{"n_layer": 9, "vocab_size": 2048, "norm": "layernorm", "attn_scale": 0.177, "bias": "all", "init": "normal", "init_std_qkv": 0.0413, "init_std_o": 0.0513, "init_std_up": 0.0591, "optimizer": "soap_variant", "warmup_steps": 200, "schedule": "wsd", "decay_fraction": 1.0, "batch_tokens": 65536, "steps": 4900}
Each number is 128 + 24 x the weight over its row's rms, rounded and kept within 0 to 255. Layers, rows and columns count from 0. Numbers have three digits each. The size before them is the row's rms in percent of the matrix's.

# layer 2 MLP up, 1024x256, rms 0.0591, rows 101-150, columns 64-127
099:132155105138150108152113141176164116078127153105099095135177089086172150171128104123110104144153087102107109114118082109132091156133104126158116168081109151148097143173123155161109116148137112
097:116129155110147123110127111120110105158147147129124118154095144130121139114144087149123100094106108122169152158118130144120147125158154137120109170180132164140148082125130130082128119113167141
096:057136148108193128144111148150172139122078104136147166101089144084139114098161104142106163157114159118119123141149122123113119113142112132112125155128142089110108098115112147127154138153097139
104:090111122147114104142160096125095109107132130122113090142161150083113124179134136115117144109089088081121111145097098128145132170150131103115116170157110107129115094124143116106111158123128122
105:110129180162142093109149162140125165102118116108115102084137124145130099093171149119135072107136117127101143125160144080103189125137140142125103153145107131159118105139158145101133097127115140
111:114143134122163108093145138098155118114127148124110099108142163168164138102151106136142132130130125137093126170133101118147122125161097107091151114127095149084120134151139159120190105114117159
104:150179135135155155102152079137115114131130162132181118155139143116101156074139101103155132168097142112109140155099115154127119135137153109140113153124139168164130127128087131111145142131129154
093:114119147133141087119073114158165034167118099111149135141106156113062144124137161143111093131159126104095135135087068161169112116131115109135132147118121159135164133122157100124110104115144132
100:154076108095133127078120118115122150104125118144088160148089134128140114107141111112118157155120120142117145106136145143141092093135147130099114130104107120150152116111134099132086146136163170
096:168143138103149075137154129110113109146141144108134093137092162148129088147128089127194110109094126147139126142131163157144122076125117140160120128133150178122143119109102164098141121103082130
075:106103093126167149143108107149137071099131146122149119152141166115150133165111092095164092170170123131119114157081145115105141152115127126110140141095156189169140114114123100149094130171128155
110:159136152136126125135139119127163117128110119115110135148110141144173128160113086099128158133126080127118111128143134118153150156166146154111140139101136137085120114101145137163132101074107172
104:154182133157179096140122110133146124157093112179063112132139145108084104142139141124146127117123115116128168111075131125106121123157085148131118130167112111101142100130139118134160124130116091
103:128096110121128139129128096153149120121118120118081127171114087122091109072128146105118130112125138139181152147122169130139162092143108112101201107124127145096126172145111116135134149144151153
101:131087103133144126114168127190088112103141100116120149159158171072160111121113120156147096124112132130123122132125116119144124089118112111105141121105155150153131129114142130120137115165092139
110:122148124130162145121120103141100128120086101146155136143116150131108158124148118098117103102124165172126127129102139119184174160163169174125098147130139092114118129085108111143104132122169173
102:089119127139158142114064120140109091095160138072144143114168107099144175116102098172126117142157109122096135134131101072098185097143142137135136070153140146140141133086083118127122116122128162
105:072166143114156114119138152166118145143133139142108093097114147128132116139128107135137130129168174130114107193129130155105155122158164099151148113162181144137064151109141131107095107099107128
102:150118171121088123135159100152129131131172118120116148160158115102113120133140135102120137095158112120117131135146084158099104132112079133125136093131135105164159122140117151099117113133109133
098:147159132151153138130092077113148151105155110074104152120163141097156152095118124118119186098163127162123132094113054143132122154125117131100115102160123110112121122100167107124129130127121122
091:123130133123144135156114133125145094077155121100134087142087136137090156142098149117105114156113127108128104121161109137180128130138115167112135133134139136112133102147114137095140101123117166
098:172127153123116144080109125135133120118126164131133120146121125122116125172125144141127124110157085143127100180168101159159141163107148114160185121132150109127133114134128093112107116152082098
095:131141115127113113151155157148122139121163127106150113114135132079102126155117106160140128209167109150168132162143087131166121114144129153075117116140136133172107131145095124122117147157133125
108:172108145116130140123157169133163105097123110134136153188189134106112107120152166174100098150096068116106132111130106144144089095096133112144164110104076177125164175096088122131111121113065118
108:152132099106142095124106111115125133112108096137108133141120160085121094113118152131155116116098115156150129116132083092143118184108104154145147112070140157125132101148137111080177137114111094
094:135088111131136116119110101158137149117151117118137133130169138149188135143129136125125118149163143104106079153158137179131114131091142125151093137108143132127150130113092130139156126115120137
095:157150112109070115129147149097150116077141115106123134133125120116081153082097158130133130107130106061138138157102112155107149160148147134107109071102129097107128136124099090096153111153104123
117:132169153110117102137140130132150109131137181113110140121137162096100156152096096101133080193181123144125123126098099147145115140105170144138155149097141132138123113157105096118108115116126112
101:169143123149117162119129158166104126121087118103137104149132109097145160102114151113113118161124116139129172136158118124078151123119103118137116183131160094118087152116120157128072141132106144
086:174131111170127148111136141158164140138130185142155102153138137147166142144136194168152106115130126109135148133113133132110105111144125112142156163172083127177130138118164156131177119121145116
096:181096130092132148146103134153129097135155109130142101161141070114131111121151145111153164165136104159133102095156136140107175139140137155100122114141100125148077162136146138148104115162113118
116:169120138169096153162121106102159120134131153101155126142166127151108162134171105142085137135157135154123132148150089145134142153115174146121147106129126119152122117090124103125119159162125128
084:097113145132116142137156104129145135173095171121152151134102129065175167148107161128163103097150124139178123174171093155086144118114116147127131104124142171138104126115129096138161117137113135
102:170154121137141137134096133149152125166157064118118108132133173095082112154162112119103093128150166124095153123152090129115120142112154132165154140101153145096148109138138135109098145116126097
102:124108101115136144117101103142111125167158111130126092144135104113093125142110136144136103103126152146068159093109147142100107127158154137119141135132113123093131164123186114161128144062124142
095:110096121126141117123122155113144121187086107107117133132125120152121149137136132145101147118117164156132142098159141132156149124084086131125135136170101082111106142115126146076185126135112121
096:110107078132151141122135114151186158151139142129153142162154131123102097131114152139161117148087149171200132151142100159161145179135171135148077183111121125136114114147134155113115147125120103
107:117141113088151124126128138157089121105144120113137123095093097141151143110066114137101157116109174086111130131066127101110116132133140163130121114171120153107062141125136120139107107159126155
096:139110138129124085102124132176148090142151130095125116112115166155079158132112107134138133170099131134118101131096105112118099139116077123131146121119062183139108165135145152128141095127136132
095:135128171112105098103145159103118135149111131157138117136104138093179105107110126136111160075089107167099167126129148120173119136137101158139127090174100090121144104103112085096085079107109098
112:127140130140124123133133120138121140083121145081162076131131159131140149115120134098116078115088175096095134090116152116103098148119138132146141106162105160152134108099122123154137135120118121
096:134127118105164085145133107132118118125103124119136104093112126119144141095128150124112103129131114125120139150076156106122129123112166149094113146157164128091080137148110127098118098140113171
110:084142174118166120164134130117135109133156159128173109120159127091124150143082088144167127112108114133099153121128092122125113121128102087078112133156144118119119106097096166126109137112081135
092:116117109103069140143121124130091133158164132105127119157134136147127155195154153119140144144147090158162097182156145171145114160113141115102152157090090166119131108138097113133112108117105159
104:098106134116096152127152143161122099129105083155101159122134136130155128121129163138154132137117103117168138129137124141184139136153130118107128132081142142143147132103106120147154120120150150
111:121133093157133155121144109117153111151136141164137140111132159140107110123132108138148133147092153140101153136107159114145094127168176122099128110129174125108138144073127178115144141146176141
117:139135110150133175106146154147117172130103116121104159126158119178133107191138133094136157151078142121125127116132138123142117146111111139139136119100127134139109171169170142107149153099144132
100:097126136168174097156073155128111157128131109154149141140127134121127137158095143160118123132135094137106138097160109192107133139130096067152106118101118144140072180142174148135102117082118083
102:142150117125152112143160168133102132176149152102127107167137176119116129129101119173080138087087103125107120181124107121108154114149134130123111145158116177141123112093157129095121111101137129
086:116150161118139135101117113115154127129095192141120154098104142110127133079137098160117106098114094151101147149104163119171119110169140094064095139135135113093138111099118120157144156096116113
# layer 2 MLP down (transposed), 1024x256, rms 0.0591, rows 101-150, columns 64-127
105:116177140119113112112124129132102143119180124131147128132113128157143108162131154126147137174167133109155149139130164108107165134174111115133131162146123127115147114094113133148130110076140148
098:123144114148159150141100078130156180115102117091134136145110139130109139175157116118115111132161141133128200139125139133107128155107137120113108103110170121151112114134118129113141095131129115
097:132146112159115123097143127126122162130140110141101115122125175080111089086124181136189098105130124136102116115149107157120107095101163118156126109132136144131109157102131133128144110122124147
119:105094108136118152106102124127074107119146180114127124140137108151151101106138096142173096170146156101146092112128177092148137108150115093103125161106150152104126087113123151109140132107123150
097:112138174119114128120135117121107127113125109118128150138130116154080150107136083073135109164101065126116127161147127111171119117133103119124114145143169169117141143133104106161149144120097150
108:158126111129139159112169120138116100110128083153130131171119131097123132117136141100134132121150151104084159108115171082104142155126097115112126167123097144126192114127125128120104142129147111
104:101154089056085127107156126102128150145121123145110108149119095127176086129108136132139113109140171124147117140093118156126158116138118097118109103159121152152114139131145116135130144120144137
093:079116123154151100145168121114131133134092147149158143133105135119114156145166110105126157097167120164120100116154184133125122143094145124164128111107145107098115126141094110126124123186182125
098:142132132161135139092132130129100149141091155143159094077135127109131122160132136138158146143100129070098161126113097129141112129155084125119129153148171167127086118117152132135086079124132158
097:145128088149128138106080139073131140154139094112146141094082080139142126101095132137116113181123136103109085113157120128122169118136106158149080126139116110117075122141086138170136171151176140
071:142131179127106157104112119213087138086146153094098120166155172159114155137163133134142125132118105142116149099087099105131108119158132143153107141126110121135134137142166132117139110150129101
106:125145127167097137118143106117191134129111138150133125128099121079105145164127132169115147128134131119103142147121127158106133113113162149133117120134099096144159157153135076123137119131113164
107:121132124131071137132160138083161141136130119127153107145072131145131180095152125109135154128104165121136171160141133110096136092164153126147117122159140124065137120108146157092140097133110149
103:121111130147164140125115128111124130121151086126081147093106138161121150106105123127100133161158131143071130175133107151115131161089145128136163169116148136115152108129152123164124130133099140
101:137138122099151140106118084148138148107139143162152100112106146126166144117086117124108135141115173093145122137133134103141101070148138147100154115150194147101164146081146108112139115159110110
111:098133086160138140131128128128167126169131146075135109127173074073112196097148157104151132144139141079153124072141118157142153166135099136147103057108112103143113173122102109165179157170108154
104:122148148126088146161176099068109121162116124095137106132138138176141136121168070104173144108119112135152138113126138129149118121147163146092130156150085127140129140126143169104179138122133110
107:125132149121111088132121187142110105139125121148130139139118120148192132142128098175145111179131114149162123145112105136129135114140172160108144171133115111106093138126099146131172113111100105
099:137154119118169109134104074137149157102085142112136126096140124146142108124149107155149106124137129126129105133083111114166163141165146155093128124099162153127156138117088137121105121151108090
099:097129137120110108157117102162126128154128106091126129111146123141104121137100107115089109101126129129094146146181054110133120141120173154162119124128084173143123121188098154148118130128133166
090:118080119135141097131143133128120116090077092104141133129161101120113173106135140146174150137135145153131091114107145141105120154118122115108152084062182174117198144161119097141119155121163111
093:123099112098171115159116131129134114115111123112177129149142117106132155148151137134123116146111179094131130096182089119145135138170107141164099111153141191079098136143071126124151147147113114
094:122137126130148140094148129117185113132141096128145149137135126099092146145141170149134141121111153128098142111151125138105132152122097124136118124145131152087126106171142150129123127113099139
100:161165111176145151091098163103121093103139115182126134153134139130103103114156115109117123115137109107102129141122173129153190163111115126128120134129103134119135119142145153134170159168124162
102:157109117109147147159136141149120074155115129122156183130113159169126095137137134150127120115150102130098115146129132099134169123139139135120139140138116092133123159109093119176132195126108125
103:106194070130122112152096087135101147116115133110108090117089127138112130121071133118103143107135134116113150088111137119139126140153146097089084145162107141125094125144121126175121155108158144
093:113159123123125144154086155175125153159125131155135121120113089140167159115101132133116137147153107112147176123116120144140101070140158138099092094127112141120112109156146121129110094096104104
095:115112110101133089139096109134133094125117129173108105128159078137172135102120103097143122163117178167123105120135109160127156181166109125129107127141106180100139115139095095150110152150101192
104:146144107075126101152091123135115138124086157155096149129154123133158132107087115105139152129130108145095099138143115112108132134121160139144114152166186117150102118125107105083152124124125160
085:136117105136163134135105128119112118117111051124143181115113154107102108117120098097171139127120141129162099113116119122127151168100156156087143119095085142128119096107137147118088140126155126
096:131131119130141166133117096128089155120144108141149116118125141126134124113154152132130124124124139098087124154126146101060115150114116135130108145161142160090131104115141109080187114117154097
108:100107126135154110197168140143142100143148117133095127124144138120128099126159136164134182145112124154132137131080095116145087131160165114125080185151098135106125121129103122088119129113169133
093:139150083120118095115141169155106155113136132106101089119155116136066146097149104155128127110115124093088129073129153140119120105083092135115056156101148115122165135102093125138087120111120144
100:109102122090151092122142163089155150123099154170146106129123121149138134122176112138134143119118151136127106092122093111149147105102120158132108119109192130146126158099080170127114141123140133
107:160093143157155135155143074120138097129095161149122108127136169126110150112092158135154148134168088120122144126119111146088097130121109154158122131174109139116113096155130107093141106148113145
098:148111129127112159109113109066165100088153138112097134127146136117109128116081125145108113118134149126128154156152174143131161127142159140147181140124091138171177074096159139140129114132138109
100:137089107110109101082155080147107102138115131142146097108119112152120148104155154135187120117171154186103109127108095132154157147099096107097091154070129121130104123114137118121130169140158119
105:144115127141140097093140123115117115134109142130133173165138129113095160128132123138142151114153122135141091150085124195151082115158113122137169124111107157118083118111127137114124104163120115
104:126135152112105133143113142183172146102153137135119123109098155123147068144150105150130162162152165146122162137124141152138117127157118080129120116108145099101115131116141111104136128145154139
099:130102099153102117153108152127150143135149131161120143122135134116125118078099104147114125116117133118178085190119095150157085150144134117143111215166129162145097103099116139133113111130129112
116:100125117150087116111162178159110096106157126153113124113164146091152157168111092134166060144130136083176089129104125130108191117139121156148117107123132097116072104122116081126152165109154118
103:153136103133136156090096118115156142102114121137153151117087084111155097154121111141087159197134162150133149144105102130136107097137092127183124124133128125124167136137105173174112145127105125
114:158102153133165102150155121131087135115129099152134086118100128159133158139147105142153108124137117178144130121127118146145119121134116135151134124123128135090173130086111139158123115125121168
098:097105117127168149149111171159124080109139145120100122135196126192125168137074086148164161110124134074150089115126093122167161102156141086145087152137161114160109117107115153131121121118164132
098:125171108127157123121125141096093139103138158127148116133094129150122139117142125133109147112126115094140133149128154141149150128099143104140196138152146128148150123184153150167124124147170123
115:158136119108109163163132146167147168111120111159115120111131143103142153088122118130136138121129144152103116127142105104112133147155140115111143154128114089139155099146142142163081151137186143
105:113090134175146140115067165120118123096159157125150104104082114086142178146117154099119153086158149094166141111100136150147120143135114105147117119136135156136127136136120135122168146091122135
095:148116125135109140105176090154117095121162158152142140111156113146094118114136133144129134108091121130125091121136114131106106081160129120140159131165121106129142136153134135105147102087092125
100:102132146141112126126139166124139123150155100149112124161110102097170123128122111110136142093176111154094103147148126125070137107134124092102103165123102085160145116106066111101156162146148138
095:101077117122095137144119133140119113102129104135129151108185095110132157099135174120136134123112143116157111152178131149123121089146124113155176116140168103075116092112114158144117101157131094